Part of a small language model's weights.
Architecture: LayerNorm before each block, rotary positions, no biases in attention or MLP, tied embeddings, attention and MLP in parallel, capped logits.
Training: a variant of SOAP for these matrices, 569M tokens, 4338 steps.
Each number is 128 + 24 x the weight over its row's rms, rounded and kept within 0 to 255. Layers, rows and columns count from 0. Numbers have three digits each. The size before them is the row's rms in percent of the matrix's.

# q: layer 5 attention query, 512x512, rms 0.0555, rows 0-11,64-75,128-139,192-203,256-267,320-331,384-394,448-458, columns 128-255
# k: layer 5 attention key, 64x512, rms 0.0558, rows 0-10, columns 128-255
q0 102:096154121148122142124118140148138149165126091135124178107127121118125110127130107091115115133121155095130085136139066082102114084119114121083160067152139125105128120117088135155144143144154080123106160103172139111107156134157120155156148154177128125137152116128122132127144084115099129123125154100152129101111136062147125105120099115112135104146111147090156167097117167128146142105116
q64 131:071129147124154093139045101096140111122135125093110111145133146104146094092124125078088091173136151116135101159128169127156141116143099104101091090150099138134078114145118135095120097148115130122153099111085125181134103134137137118125113131135150160170146117100152086092133157099147121094160145151114154100073107138109153165096174108105116134079132136178145129142157118161135136145159
q128 095:086162106137125101174119050129150119116142133154105111149071157106092149123164151092108134110109137182136085114132117106109150101082147126161136114128150134109096137176108111117159114085123119121144151087102135134166134127147125165174096107147103135179093140092149120155081092117143100124149121111132112150118119155147137097116115141123146156124172142164165135099103125108133120158138
q192 088:117153119150132107152139096145185105088099109162144133103110146123131131139133109052108104153138100116186118113073138127139138064113162105139129171143116154108068135124147156128193151127096122122171082120125115171146125148146127095140096123131114142148139128131152161153096115093169122119162131150123152122112101157116115129118105132102152157090107111152157107148178120105114112113139
q256 117:127118118161180111150144058111136105119096114152087132122104125140117144149172134051129085142073128132143132123128158120096172162083121132111112132121094139079119100125130140150160126147120110139129115117125159140150125142181181104189128090125137116134112147098136139185115155100151150130134125090140117153147114132137122087115129123144120104167141158174147168105092093103110114112123
q320 047:164181118156146149113156096118131143116119138105096161168164135110124107133137118098138123136122125213136155137125150074102148184119102137119073114154132112145158117144122145087124126118164093131153180135084140091137142103141128122131140124135121136155134141133113091067149136140101127103118155098129113140114136116111116138163095142177105108110117103138151131107127074154151096121128
q384 087:133125097122129101139139113111116141121097133078145142153124130145115137123103117128115115126137168132163149150132121118121103137124170107125158046151052136106100152113126108119110156093122156120107149092112120125077135126168123128151184130156109140108148152121119122187133167092151178146143113112134146115134098142093163132127143111124102162117130135148150155126104114123130170179094
q448 085:120112101128084153096127125144115163100121106115084200112083124124127136158150099091111123123122093126128092133134141109138140127146113122100124152129159130098134135133108136157116108125146104131120114158150105132078107129111138147126161151158087140103170096101146096168103162137134129145107133110075126138133130121123101169174129154137159098167131063163106154102187178112113100177131
k0 061:157135121075113079146111124146127152117178133135118120116140119141133168169127153103142118166145083135149128099144106178098158136148170119136124147137145154167138167127170130121131116170097108141143103086121129131127110137179156118094121135107112156146136130139133151105151178143172108147111150142114162127096098176152113111102131118155108175096103129150116107125150137127074145123140
q1 112:160088150173133122149175149120165110132113137083133086118100116096129174136152145151112113142174149108156110142162168155121175125059118101147139182078112141154115118123124094153133094151114153137113080147129104135167132099078091132136128118106092133101155101131117136152102163162132125096105106117159134159124103127123121116143114108160091138141161114124128139152182142093093150102124
q65 116:108141118121140125130118162128159121128113112174127158121133109163116181088102143209127139041121120101164161144112169114136130108069107182132150159126135167115151120118106109114136130089165137155142141119096113115162115146137098113130073129159093103156153123153109134112112100157121131105140114157149152124134137147141156116139152123115105110121184129123113107156150141101097139092143
q129 094:108108188094162129098144126151137146156086082128149119130155138151160106132150110186154153105154138109131137147098147121142081170124101138101154134120129155195122108111136132113120134142131139108128099102100128124126106095133114112100154129132096106101109117163126181085159147103055104118126129099137105091162150122109145121129176103159161124116121115144113127162106103149109103107169
q193 093:138140145088116106112108146090108112153113108127096128165162109146129158109135110158144149096160156130119143143133132109154112184131126121099120083126154146165150107137107090118096159108161151115087143077101143060115122089160101137147165127130121104116170138078107092106174110116142126076129107107138079151136146133123124118147165114159168115134141102166106146121148115149150117087135
q257 113:130157141083116123117131124131131147129099089154130109105173148152129124123130115181116144116181145131181122135125157077142116134130122114149156120103155154155093147113134160108131167117144165146144148127104097120094103107120113129096145160099078108142147138180142115109135105134099130102110143124127124082126157095105134125141148130142190130129142130174095135183128109150109128092130
q321 047:113087144104115132163159131074105102123114140178190131107115132181130115101087133117091135109131176142129071132149109134126136136144132148110174139085124148112088158129130129144142117150146127152161101169146110063120116126142131117165113111113123062121088173109123122128124141110111171105138117153114110141157125150116073112105154133121146122102149146136161133153135107111100136133102
q385 092:136133139131122178134116153142152120159137102166099107143122091114148148115118077154121164100106136072151113133105144144136124111139137100147136172118126148137163104089153139147118084144148122098147103157095114129138119124121122098132114132123150110114146141114137124120127153138110073068099139109164128139118140155116103106197165095132096127115164157110123134169176116083142097148138
q449 095:121141132126132115140164136118110118123136145137166104114116121132130141091120144127141124073119146159100166108147117147093155057186141158158155120136102162105108132124122128098168107170137144113100154117118068133155127108161125121138128138122130123126110096129113143142135119182132138116121108113123140119171133132116153106090115151104135103163143114156145134134085109131147166090128
k1 057:130142127143124146141166103149152109070146076123129136119095121181162116086155085149104101116103146112140144120122147114155101096149133177136108151142136111093137165150113123129104094146114110155129187196128104131135114134101108162108106174137161119116150133133166147150079097177101173142129140113120148143156159121135138086112130108110122139129106140179149082132113110142126108109134
q2 106:169127155125143080184120139136096142119100158115108147109147100152145136131139128104134119093116118156133124155113172106093140157142113126138120123113133126111118131121143141123157133111141103107154140149143147114098136160143174107087171167145090106135103167151124128129128118124103118128122109127109114137132137146130096156105149128100154125047149099151095149132095109162098119138148
q66 115:089133135096077180170128157127166112104134145161148147124117130102111097147111128136132142130126107087089135109113082120099132143124139116133126129130114085116128125106132073106123122162142137158147118167129142107115115125123110168128149129089173098073107080122161108115107071136150111110085101079162137134122153145120102127113107101130084122099128144132119172095118114138130082133111
q130 104:133083132163144127141151170146126178154170083125142146144126121092173136116134172088141142112172129067112131134120113159134144082103139125149163152097121113110122127115140114163121085184110132091135151153093146145104146103109140144144151168131195134091124128121139061151136141144130119125094131128099127111126155111116099093143143129117116121107095177115148145115137126161117158154108
q194 097:145110131096144200105165178118108113140142101121159143124139090114140097110124170161110150120133144121111120193115079107134075087116114132124157138118124130101150163116110144145130122117132114125141131183158111163132113136107124137085145136130168114129151120117129112084131141148129133131066142152143166105127151092107100095107160120090119114123096121120123130124119154125145129196076
q258 116:127100109138157142145101143112133135120179092149167116105106103077134126118120110190119156092148121107140119139104080150157098090150138132144167125134128177133135129100115124134080108122135174105155185173116150155123178132086136165114158116064148120109148104149119147097158148138147103078106107116148139128113137135129131096097157098121094110136119154114122090117124162133139135149128
q322 047:132135178135126115122093147112112104130128101138145106182139131156092173126139134172092145087178127104144095114123075156134108078101132093128153112114144140130099115139168172118087116123085135074098106107169097091161134143119124104139116120106133105115153117127132139062156145104103151087100076145122122147161115073134137113100144135115111119191128148110142067142156169140098156109126
q386 091:094135148107140170093125142115118102136090150162119149116106125164127162149154140137133092121153087188113114107115099122148073101084130135144139154150131146110114136114155120123122158109144160136088128162141129100145163129101121182085121172127070140111154166117174151123134087141126153156132133122117093109119103156153120118115089119130122146130132126143109132139147147173122095141126
q450 082:105128171132136136128139152099151062142154063141155113160160134089131105068108117153118156118155134112130176136116113150156068130133114106170165123158152141166155133084160119098068145111121143141123157146126135200115150088146131156094121141104130142127097139145140116127143088114146171103123098120128148114151114137105125127120123113084167135147097130086136120170116140140123126116123
k2 057:137142117158125159087107087129151124148103144135169106161138118118150073133098120165100139129050117097108132085142144146110135140130095120156147139125124114141108154120117129119090129075133149149068142177112113138126125168126128159118162129164122115112065133089178119152155122148116154121153118091135152142119147124159150116131138185108155131127093113113162103120130123150144089127118
q3 100:109148095152139105136134124111167114149101155120134092103120123118090145142114109146106137086131107163127150108092151154092134148111129157087093136143138147135118105103121103116120113132115161177110149146087119107117129135137140161102176152141117119135125136153118124092152152130150127098169087175106086165091097111097169141081164118065071117127156089151131131118092135140111097134122
q67 121:158151144106133109112154151106120132090091123143138105142131123133119132154138124131126169115135114136149163095151172153087122132139089136119151116138124160115124095117137133128173118162098134141137123150108156105119146110107145107163091148189165168105116118147160073121087138172122150139088070101161156139146179159106172146148151143079148158115146127097149138143144161127119113181166
q131 097:118128115105126117149152122112148148098097097151158107125151098131149101130141153135137159114155123108132147135135154100132111159138148099107129146160153131108127127143130137129144139151101151133105090143120123092104130101120167121096146118146098127093138169163129102104102154133122109144135096153132113089153174132113141125129147106110168119137096111119129095118122092167092084113126
q195 100:147134132120131060056167089135108116107111113132115137100112122093115097142134107137126188127106177117123153111151109125117138163148128096079112119128150124112144115136099110139104146104108124165104120095100113106126093121131141131086144117161125145139127144158139109124113116098105091109174106127202141155173128122126127148162165117100141139122121109129106125113130130128134136137142
q259 116:106178128101143132119166142147177104122118078133084136082118078134125121117120080150149138095162139121118120128134143124144133116121140126098142129136152145107117134124132105129116145095134114140152122092096120129112100075142142124145112077139110133173103126120132141105137099140082120146136114144138119172126099099118160139136170115115139133119184113178091097139134134143128135135113
q323 052:154128106099115186173154142099134163098101182126118071118099116154147151112112137102142095158156177103131139167144133117105133143133149131170138087138111158142111143127112107111114136178147129145159151138103147143124173103148152130113158131173144151108137122165104131137122171132139107135168163199103167150116179126125106102156127157130178125070112127155129099132106076139101125134127
q387 096:102119135117096125148135112094160151103097123133141153083148104131104109106129104150119147116080128150102124110159126157167104130127103130132078134080106153137141146123091100152123126064167139108153130152086143097125140097131148173130084122149104129142096115084167111115125147169087122129141130163133132118158142135114112123136184119089146110150153171112112106159142090123133093160101
q451 086:139118108066164122138155143102130120137113131140154126097091151103137122145138111113162152128104138173114150107179157124117133105136123159124087093120135130182119134171103079117151137123114154151154122109096120140135118120143114133134143111137124130107151139165132131137122097134080117134191107151144163131153107120185155154076141153114147128171132136142167118134077146120130125099127
k3 065:132114132148144169115112128169115134111105116146120125107140141085144146147141163142093118137084118126135145115124131065151166124153100166143116170114097152143151157160090136141102161151102123096112171164097159064137081161085128123130110139126099121149117137125103117160117134127157128154105155103118129109124144128151158109116133131128140117147135096107126141154132110111133135094110
q4 109:101139117129119142123126144123128120163111086164128099131113142129178089137110099147130122086127142168153135128079129114138180169093109129105120166124083132109159127140129132159149089157144131135136063133081109149108101120174098142168131141162172102125121116136148122133114182131090136127105151120177103122157125187094119106121103102110096151148131129116100142141121144094122128151123
q68 120:094179103098104162123164138098090124162122121098095134108128115119079154119140109128084171111127195110145127145116149141144098152143148121087122120137148157127125121121112135134098114152165128133132128141119119158099110173149128146173143063129107136121103156100111158100106099130113075135172091145183147113117129102119133161135125093141094168171088144123143134096136143111131142135153
q132 111:112161136094122139145145138138121132143084106142145097090093100167103074118157094163070148119126102154158141144155116091128110119146097165070128114104134134126120119135153129129175163101156118145137099119102161112112106114093087141146133125139131139153096137114157148134130149141112133157179108173107086120159120134135131159115113136153169180181123084152138158133103106101146104087116
q196 098:154125140092108100158170163114137101141099123115099094141167132149127171137150142116104151122155110108141144162150180148112129160092146126098120138129110112109114112114113144079158107173197127176129118149088175103139082106141092143158144134120111154130115164139107156118107113155151118151105132122154055098142152132126111132132114112138119159124097101131085132118152112124125111145123
q260 115:083120118067106122135144112143135099142066167110090084118122096161096115151129089144106144150122120144157116149094176066145154116121114153112076133106130154144119121124106111106142137117123140148124112141104150110133115102131126133182118127114112134164107168169107151125096117136100140141127102145173130137131141125158130165122133078123131161139147132140104155114113114102125130129184
q324 054:142103112111114156127137109112084094102109145105091130109103136101150110135141131117121145144117101157168128132172121110125103143104106124146143127121112123123157117115122098167118173136109123126154117109128151152119142111114178117155140149174119092124171106114118104131134139140137129136136151197134119111122172151145119093139121102114153152106116111120144144153164086159147169118086
q388 089:130148081123121154147141149159138161144146149129145117092116116115122150102121092181096121131122107122136123098125138144117134135162091137125102172134138118124147116122111099111144128125122120133150156132138136165184106124106170134129108054126135168122105149107147107086124122133123119112133110161140113127120166145123111123096147144103108152116140120116110159120120131089133130121197
q452 089:112124108151114125150103123116092137120129139123145088125096099120136149107169128145155140078138176105151129128122120107142123123084134150168085135135137144087148122138107142141108147137114138144128134080130198147103129120123108157131127165133154130124153160124092085121104086131104156148123203130107145131113133144098117134151132130108088099106141106072145128123144119127132120126127
k4 074:137123121162113115119150141065128113096125113108114142097165130135118096117114171103153114116142148110127109165124117087155142141118166152127091133148116117101139074143102107059174125146133115152155137146165046141115126136099144135132098172156184087082132131154106120154098126155148134117130127121086140124141082149116115136116098104130099111104127132156117145158119116087084138107124
q5 101:149153175105158102132153148137115134132155121113127094084132127121141121110172116106138162109130087129111126144144147141110134141127177093096070122133130136107067125131141125115083140103165158114143166110135178102103147067091141137136111143108130166127138142135101133106120094109121124096132167139154134117103141125172139112125122127160101133070137158150120140082119095129123152178115
q69 110:091119182086107115169126154159120113133139152175117121120109115113178118139157105087081148125154112161117099082114114203120147132129191078182144124137159118138118101143136125123142172127121136085130155170140155118107141079134131133151095122122164106123143156137136105136070100114138125117101131062116159129123164121112131132162191160165127140088148131137090065083127107130120094179134
q133 107:111104111172136127143140188153123148097204137174132150100075101087146149159108122118170100110149114175132111136133103137122157109127134108154119134104154166133143127130137137139152135142095160078125108117129145110131151151118122133138130128110174093081133133191110080132164121117158120090121153115144127148084154081161100093144179104130077131124153148147122097137131118138141165161095
q197 099:179115135077139138104177168147118120119158138133132150103106131105182123118168149144134107108150091150147147122091111160122106128083157139131120167121142125131158117118128122113136155163112127109111095144146128132130139119134149119151121129117102109112161159166105134110150137176068135146069136115122146126128160140153131184105120118106118134119117173104102086139133103138125111113094
q261 122:109109163141144133133135164146135138160182102145125121162122126075203140138126128112151149119171121132138111150098121137100106096113148089170106120174131161120196136150091097140148150149146165096144126158155138151120187160134095116171136187118144121101129145129120086148135121124138119138116105127136124113130174119157083108104146132107099138111104136095130103141145140134125137116095
q325 048:084137185107096168114138130105101126157113127168111103131166159116105096141141139098153187100119105145111095177136110129143117065099108118140117089122145155164123162109125200156098162156117092094105096148125133131121108099153105140128154106122084128121127071132142164133084129117139101118104085109112124158140096093097147124120157144189118119159131109119130085143142119132130137165108
q389 101:106133137104153103140166154133124103138126094116100100117104117088085104141133095118149161121127132106159113145142134139127123108159197140110103133132151133124149125138141095116154155111134137132117093104096134162119105131124133083138147141105142110126154152155159141126119127131107124144168132136106134117111104099173176140140052139135107153109125147133127127123154119143068137109123
q453 097:127117185144164116124132125134104141081115157109116113114105122112132152143150109133141090106152124115148135113130148104120116086114128148138106146161101140131155093126145072083128172134096141189136167144112128096097089106122137138121151101119090124133172150146114132131127109119071141124147109064144107146117142111126104178113141150105159135151177129157092154137136133126111122148119
k5 071:147118118164131105092127109144163145127149121152118129114122106125128178125097120158117083127140140107150114096088136104108150121143126168133156156121123115181126140139134155189108119118170118116118119133172115181126132121153132171127098149166103134121085171127155138096149110144130131137171119132180136097131157093130155112145124133138167133149098130123088120147138144144139119165133
q6 104:135133136080125126146129162105113114118119103128132156151126136105169127128156153146157119119133097111128128124102075157101149166124125128141139158141135144133112150133112157106118177117113076073110127168142127155086135142122141163123166159124131130117164123141119107137148143167162132119082127120090122101154175097125118167109121139165145150104116119099080108120100099129186108149133
q70 107:120128139102130157110130139124135126146179140107126153077117143180111168153106169153093095148111131147113153149079080114113150128149097145144085100111106162115082139136112137161138132134153084120165120156105108149123108113118123150133147122096111121121152121111149103084199112137134114119138119147155136139130134123153106117114118122103136111115128156110105120128141170104114102110105
q134 105:122132131158142132131057123118101129171170071124139139133090144111084128134102115116111049172147127113110097133125118133127109091120105107140110101122132127145103136120098127127119130162145140125127151166151135164119163165122110181143139113114141141126122111146130108160109097081173144122115119149127175146086112165105137066113163125129076110160128169099133157086134183146126152158118
q198 092:077157122106149163122080086131120103168189084115106165095112096145136104141104116120109093148131124114094108127136147128098110138124119148131121150120135139085139150110136125132129116141106107103156142119107120158101161106131143151158162125114150111108130140147143113125141117083142142127065102156134113125104115078061105108099118119167136140131130144145128169120098148120132127115113
q262 125:125138123131142133149127163132090139158189096136143158124134142107103127144100136108160094128148088148097156106075113167165105110093127143123125149128108142120139095085148126141133116126115096103146143158129119156175146156127108196153132133121159095082141134113115118125126105136182143108121134142122106111130161145138093105115063108151071111131087136115135156101114118110140124099147
q326 042:103167142132112086070126108137138152120136068135118167134088078105122118100151098134163143061156135157116152128147103129135123143106114110150113124121179110137122185161122143160122089132115100121116121121120116142136093164143123135119141149131123145139116140135098142108101074116094115131100102117133095116137066063162156167161102143119074133148096112127099153104085147152129102134135
q390 093:101119152091144109118118131134088129146145153131122155168120114140112163116131156103139102130126103097193121156149100117134094112083094091159123131118115130134111121117130163160140146153149127099097159200143101131130157128150143121112144119155094137138114141147123103158163131124165127114124152108109142136116116156158130140096158128144126096104112127106127117105140116130135110151095
q454 093:095173133174143160171116138122136109156103118121128175136125125137131110126125122125149158133130107131107114138109159146135148160117068095093162155154131116128102139136173177173109097071120094094119116092143112164108113173113094128115134132103124085119125103125162113155133131114161165129120119107136150135156114124130095102182177122128122160140119121144124128122105146096143147181079
k6 070:183118150107154124111102131104153143142148114106135092182110118152094173125156168127109159146104100118130108143117135132134153148114125136137127160128129127137135101100136119156161178141131141169100075092116121144114126151153139120107138114148083088140188120087162137103156162108119101135138138160094146097115120124109105153136125135158128089121133170064094115117177098133106095193115
q7 108:136145098127134086140117115142156110164134115139127152129119119125100127090121105145128113123110125148120102149105080146142150141117135136188112140122119105132164087135099110134153095123149166116124107104130163085175114164150127159149139158090129133118165092120116117127106095158160141154080077130093113120091127120141154137102139140079105122147160096166173110119143146094133105129121
q71 115:078151102120123143097143103110118098127117127118135135156128132150169151088122174123134126166107138106131102147192099120141193126160140117092074144107115123134138139135156085130144120128113100116098103134108175165161122166117146082136144147094117129096161100167118068122133115137136100150120152129124120112168139130121117112105102113142155141122114157135123154140107150166130153149145
q135 104:089132163079145133094107102144131116123076093171148129159161129124104133126116135130112135128093145116138108134129141083121098110131121093063092119123134033168149125092152134125115152085105127120129120114108147113145131142111123110126098130123148120119154138162124120128096128175132136147161126128095119102124124165136168172176130154117152140102123126120131106149145091153149120153187
q199 106:101136175116154141124118136149104103105128140114133071154146142116097131132137115118099151150125106122148168148077119126148118126124139113160119130122113116119152086140118089139112094146132132124137112153093140100124077101125110107115136178119131125157159122118149168138134147099104125132126162123178133134145133129136175159156113099136124145122118146133142132103164110133138133160148
q263 115:103128132147164143077137085153156126142066096125162118129136122127071124114174059147092165139156126081157122146102118132124110182167128116127073125110117139133150118117167127100159110132159144126155136099074152142152065118108135125109122156138131148143140103142166115106126166121053150146201135164151130097177124099147147145109141121120156173118156144109130119117157119103117075154156
q327 050:154164101114122166123172157096143119100095165137103099147120095146164124125073146124150116138136128167146134130137135170174140157119121111135109136122102113155152125118119111151115144131148143127136123139108153171115140143174110134129144121136100102110116141124149095149117134113137122140091187138123172094144127116176122106123148118077083112087135110122132103122060123131127121101130
q391 110:070127162155186130102131122137132088160107099116116119133156074151073123102144098124098161107092129101102133150148116131091130108174163084091118117131129106124153124149126111104139133111156123117149137097140119139131124106097115137124161142114157138135142084110152084128127137099133123162128119110098128091086110118086144108110171115115146132147116086085137145116133116107096093168127
q455 100:139090152085139095181117097154133144140158127118148180130132101124106124155096117109144130103154121146069133110180099141158145120132152126153107109108130075135125167124093126126126139140184133140079107140157122125162126097134126122148058160068131138078146139134131107159114138134119114136122162139128143139114117182130153129128123138084083136157148109124108158114142138139109092083160
k7 074:125146145097158101126093134114119109100118112122128141093145128132156101179172125123092083173128137111094156132115119148120099164101123114120150158124164150090156095094117135154096119127136124119142119172123071135146141131122119084132119142141174110080158146112050165142147103152110103104126106165094134138141110069078179163114093142119091118088138088111113127102145143135138156148162
q8 110:125150097090147094103126155120101133139137130196154138126073143140164076092149149136116112163108143137113147140114170117086091133100140147121159116118129171138154088123107154096157159143141143165139129181125108090159104132091128128152187174104133101111101148165104127153136159137113137090107133115096117128111171126146124151113100129160128141126151141115124096132105121150157125112112
q72 109:083125185083145136150111103112113135093107099134169103096120143120077101116132067111150117134188155128129155095113106171133113115163124112151085118128126141131121167141188130125191135117150130140103106133132151156133121100093099133118139133152109132127138160121096123143122131158144176122139119117121138175111147123107141153145111087118121106126097131138157167106119123164129086103072
q136 104:129133140128122143108154130144151102140140139107114108111165113131089099142121101138103165129126113149167125119115124153129092149172104109112102166125117117130151144112128113133141106118174117122109115112122116088155115086114116116114134111144098130157155113132110176113141155141102175088198139171150127140161110111125124159113112144098106128138141132136130171173168204107098148173137
q200 100:149144144088139150135115148122134117127067159166136147128160105135125108110130095154124093183094120133147145095139160109090089128149114173085118149113089100115115121133106091083139118107118108147129148139091148149070119114141128153127148104157109182102158118051108112154057083175159129160158131134128104141102156124158122133122118145128127113172130128162150146111128139145118119138142
q264 108:140150113123163088128101121161123100107099111131127131079098113113106115096108108146105164146073116137144153103143145122122115139168107156087128119145115071149158117191138140137137190152093099140098115095158104120122133142134110103082119154135096172154150087109139135143128091207094113118159082140120112128115108143106126127111096148120150126172118139123130170090130126144130168104141
q328 052:115090182122120116131102153103131113137143103094147133104109127104097125131093161156115186101057123154154107150161083166120097096117134144101122123112124125121154176136129152149159169134129118071135141134175083106132132113106105135152150108117128143142092123130169166129100120134124141100081120100101132153128097121101122122080106154119148150135093123131101091147101148153149097167154
q392 111:150133117095099113136121162140105131137124143156102123141096129090099123103126119106137145121123132163083136066103131084107120112108122123081122099147120136145148152096112129131141164104139100145154100105130076139128131164103109141113124118122118119159183094122137146174131136169118145104095105120118096148109136133177147114139090163140168117135146148163081116122148162111156127127115
q456 100:130109129143128142091112147148148140107166098172081150167116116124157104101134069109147109159129169136077122110123156148121145142139105139113159103113122128157086102158112166106143132130143150145143165151107138136114123092106129112120173103154141113179112087130117151126177107097118085082145155166087141128141106101128128121124159122150134180184139133125156150133089171112152157116125
k8 081:089125157124121105135116175120124119139105148136178135118165103140144099117159137082131113166124150113112128135125101106133152157144133156152150120125143120133132085158111128105131167158123117164175128148092109134142121153179169117144122173137125120107145158195116142148154119077156106134130140149129122101128105129142128168126136154115133047127095144094106166135158108133140142147138
q9 101:126116109134127125118108129147128106136087128124119074126125124110141131136134142107124153100148100115125147112122165138111128113086138113101111143121119127134139161106074142101116149142098131101119118147084132099108142136087138115149124156132140122093120182171142161125146120175157137122093145071111124075106123124149135106101140160134124133143134097156105110117158122060134111118160
q73 113:101152124089081131133165116152068162129178150121160099165125135123094115142168104140144095143145135142149102125154133146118134155144149133141073160135108114124123155142155088118134101140143129137134125093130167181111144129126145129121134117126141154107114152133139112109109109117102103158125107111147124124127128077129139149145101139084120126112131075152131125124102125129138127129101
q137 116:134131133108144172147134084113096176121111104121155159136123123137123173109119149123096110136177104103133099132111147169157126136126131135169123110124121100145135135109158145150099043111131087117111145155169116157117120144139165140167099155102101131139173180115141106120108139112169120143120112100124176119163124116065175136124110149134118136112175153092131155100101151140116120173116
q201 116:136126130081117112123117130160140128169119079114139158147090118134170130120126137127104092131152092106115154123117121163156097134125119154124133130149128127124152134104104128094152078122122141089075168182127130179117159132123187130112157128088119150098115146110157127123146114133100098135128101113091119134120131084117118085132099090145088137112138100139138114121107111132128090168088
q265 123:195172133102130130145144095138140122147105132132127143131097135139159116104132109127143126140148087125122104133166078127145103183102111111110115127120111132092148136144114136114117058151139134124043158191150131178123136113153156141151095119117127136130150157117146151106100148159154115151130117083132141120179116112155135128110111166133106081138142103131104140102113121110109092137111
q329 052:092108165159151119097092126138142131147142087136136115094181124138107088141130118141169146096117135147169107140156142146148141115134121132138167128129104134097114157138131155124124149135100073108108141152157122125115142150130102124129143163135114156161109166119165107115161109126126127085115129108100086100116115100143132102134025107168107121145122132089119153102080180150139115140128
q393 101:118145114082175095147136143134137134111104160170119114178155112144119137146127115135136117118140140167118152110138161079106084093110106144142143085133092134111147141111116157143142129120129140170115104135088133134130123171138171188154087150165143137129096114102148158111133129156083109138142085090115101134154145128134107130117073177162129100129160100117138147075128150152131154150121
q457 092:096134100105133151118155127135153138114137144156132140124116090134100113104104142119103137136148147155155076100132131132127104134147126118116157167083138149136146103144100137084106121102122091103096117141086170101095117136097153095187130105116110106090146139093113155126126120120162099133112129144139126131128160149126096154148131142104159121167128110132134170101123112118134120138165
k9 077:140134137100092119164126130120127136129086116093161124149097125144136154110103131139136094127132121110145169118103146107166096150128148142134130182116126127090164095156146139104130151143134152081121123141151155150127103125118121118131163143141104090163087120143108132118093121137114149135071144181115122116120148147134079119120165110162172146134145105094137178185128126144153130112131
q10 096:135126133128159138117102111140138123116102120120148130123115096125142144120127108156123146142135125154122134118131122068139149123146125104155148132111132146165128108138118148092137165106101162129140162152128116081124161144120132153133109096127115207126141128137073107119101085133153108108134084174126090120150126137082164106126090095123151081107134136162131117121127153122099137080095
q74 106:129090096154122140125110107116133170151122112166123146122130126112149104146111108160102097140136159130168135076082109114104140145151149104148079152160115120116125178092184151164128104132123113106126167137118136155143137127162143155094123108136080137156110129148130174143164151147166135177176141153139129135110110094129109126151117152174111158155165104127145124124153067151089094075096
q138 103:128125157117099124114129136139186132157105120138141125123138149142121135128100132099087087119123132129185114119137144147153105133132136116136138124138143062139151157120132109149145149087110103162136111147099147198105113131148144169170097137121092156136131148109128127093127121153124145133165083145135075133147144125119104096098107129154118138161120115121155106127128116147120113104125
q202 108:136106156112135160146098136119107112146174115105120090116128137156141124144079130137133112130137128090121140138141142096142091138122146153120128138125105148160121144098096088083120186122126101154118115176148128119123135146096115129127166113125114174148153121141128113120167132149095172115111145197072093145131120084130116143114102119127121154116133111136106106112097075127134107093139
q266 116:096126122114165088121121108112107145161111140145102119166111151128151122118112110176083123129130112111087149134105144075113136128142153159145125121121131098138142126113118086128066131118140118138145092135112138099108155138094130201105106141129137116126106120145158146127196118157097143125094145136154125105104140167148099129094154080134122143126147120096117095152098139125133104111098
q330 051:100097129152118138117099124136151148138088152146127125134118112111120099123168127122132110122158110113178156098165118114154157117110142121162133131148108108097112109122125114133121162152100110148159152091136148113138121150125091165117146179174130111161140175095097128101122136113121120140116122109118133105140131095153098128056084088119119111157122089108135137129116192188129122125081
q394 114:108144133146146127114125144118142119141091158134141125142110105140142161120114148137124124145044115117144130170122143104123140102137148155133134112107109173147131096144094099122126183106122158143137145132126073097130134143164111136122089152135118115101137126138064082117166149147161098119101165139132152118110112118152129118082130133132157094108097109109114127142097148138147139105103
q458 116:117118104162126166092127138087093113136145196162176143125113157138149135108125187150114101153161122099158142117130177098145110140120087171133124146127147126110134146122122144098090131091102115172120120154108132110125158122136156158122103124161128218129118119121123141102131133110121119113122105130117088148172164138117143150099110147132135110079132107102150108139146121111123165129091
k10 095:129118148142118147128127145089112132138138128127139145085133103105154121137093141096172135109148109162093115125112125136075120151115146110092120100131120143129119142134155149150118121133145134132133159154122132122122155169142125112115134105132111120076127111145163101114155140195096107156153181120119092141089115161112132131168101174074103133093118112165134116126110100148114102129113
q11 101:114107112120130131165122176130158109079098155152077127099186088168140130112104141132104131140113134107112140125146116084180084098119131190149140131131154111092125128131132108121149130127155144138102160143169084116180140163133089145092124109095110132113114137115107155112106143117138105134132093132104108129083111112157131139126125164163143066134127122136100119127129153148165085082133
q75 115:117141172104156091149099118136131097098118140141147115132136157136119106149158113126116146110126162137146115093076133100105073119115109123110118137131145079170124151117135104092095114124144140147126138130127115106115161199116079144162165101107149089132100153167128114142126087097073158120211110130148129118127085099148104090159113132141141148133129090133158094121104152123078165152116
q139 133:083126151101107124110120107127122111149067124114117118138148105132073120146163104136160180155078141154177105130118141117140143132162087120111097128147120158133091130123134102091146126143157097124141075141175160152123132115119120095098144083165079088135113122155154156123133116149112168105161131107134115142120086167103135156118117166103165114105125106172098139097127137098119184138169
q203 118:088124143135094106132125103154116117171140110152119112189120134146124123152142129158115165142093082153120123087154123149128146126116118128088127083105152160146110101148111117086107141150155134131119162137164104134124158115132121131156122092136155110179117154140086125160139114144165124116141137124143135136135076129182121172137146157116172071132146134123101114129112137103134156125147
q267 124:119115106101139086104127119150125113124080127153106125141195153137141091133150133156139111150091132129159118099116154095138117115125089134091115120132133101133078144127111122083144150119144114164127104132109120102120117138131134135137130120102127125133141151159100149162112087170115124149173097173101147121178136129127081151121130153104157131133150116070147136119109094114171150122145
q331 051:150126139142138114150102121110145126115147142145198089123087100110155121100172148113148112145135122145089161124125165138125186097141117161177123125170112137163105139124131098102080154133103152129116172141124145153124186103099142146109161155157131164122119107155132111124143099092112138149156098112078082165135160144140128118117140124158118137116117103149118153105102179145176132159129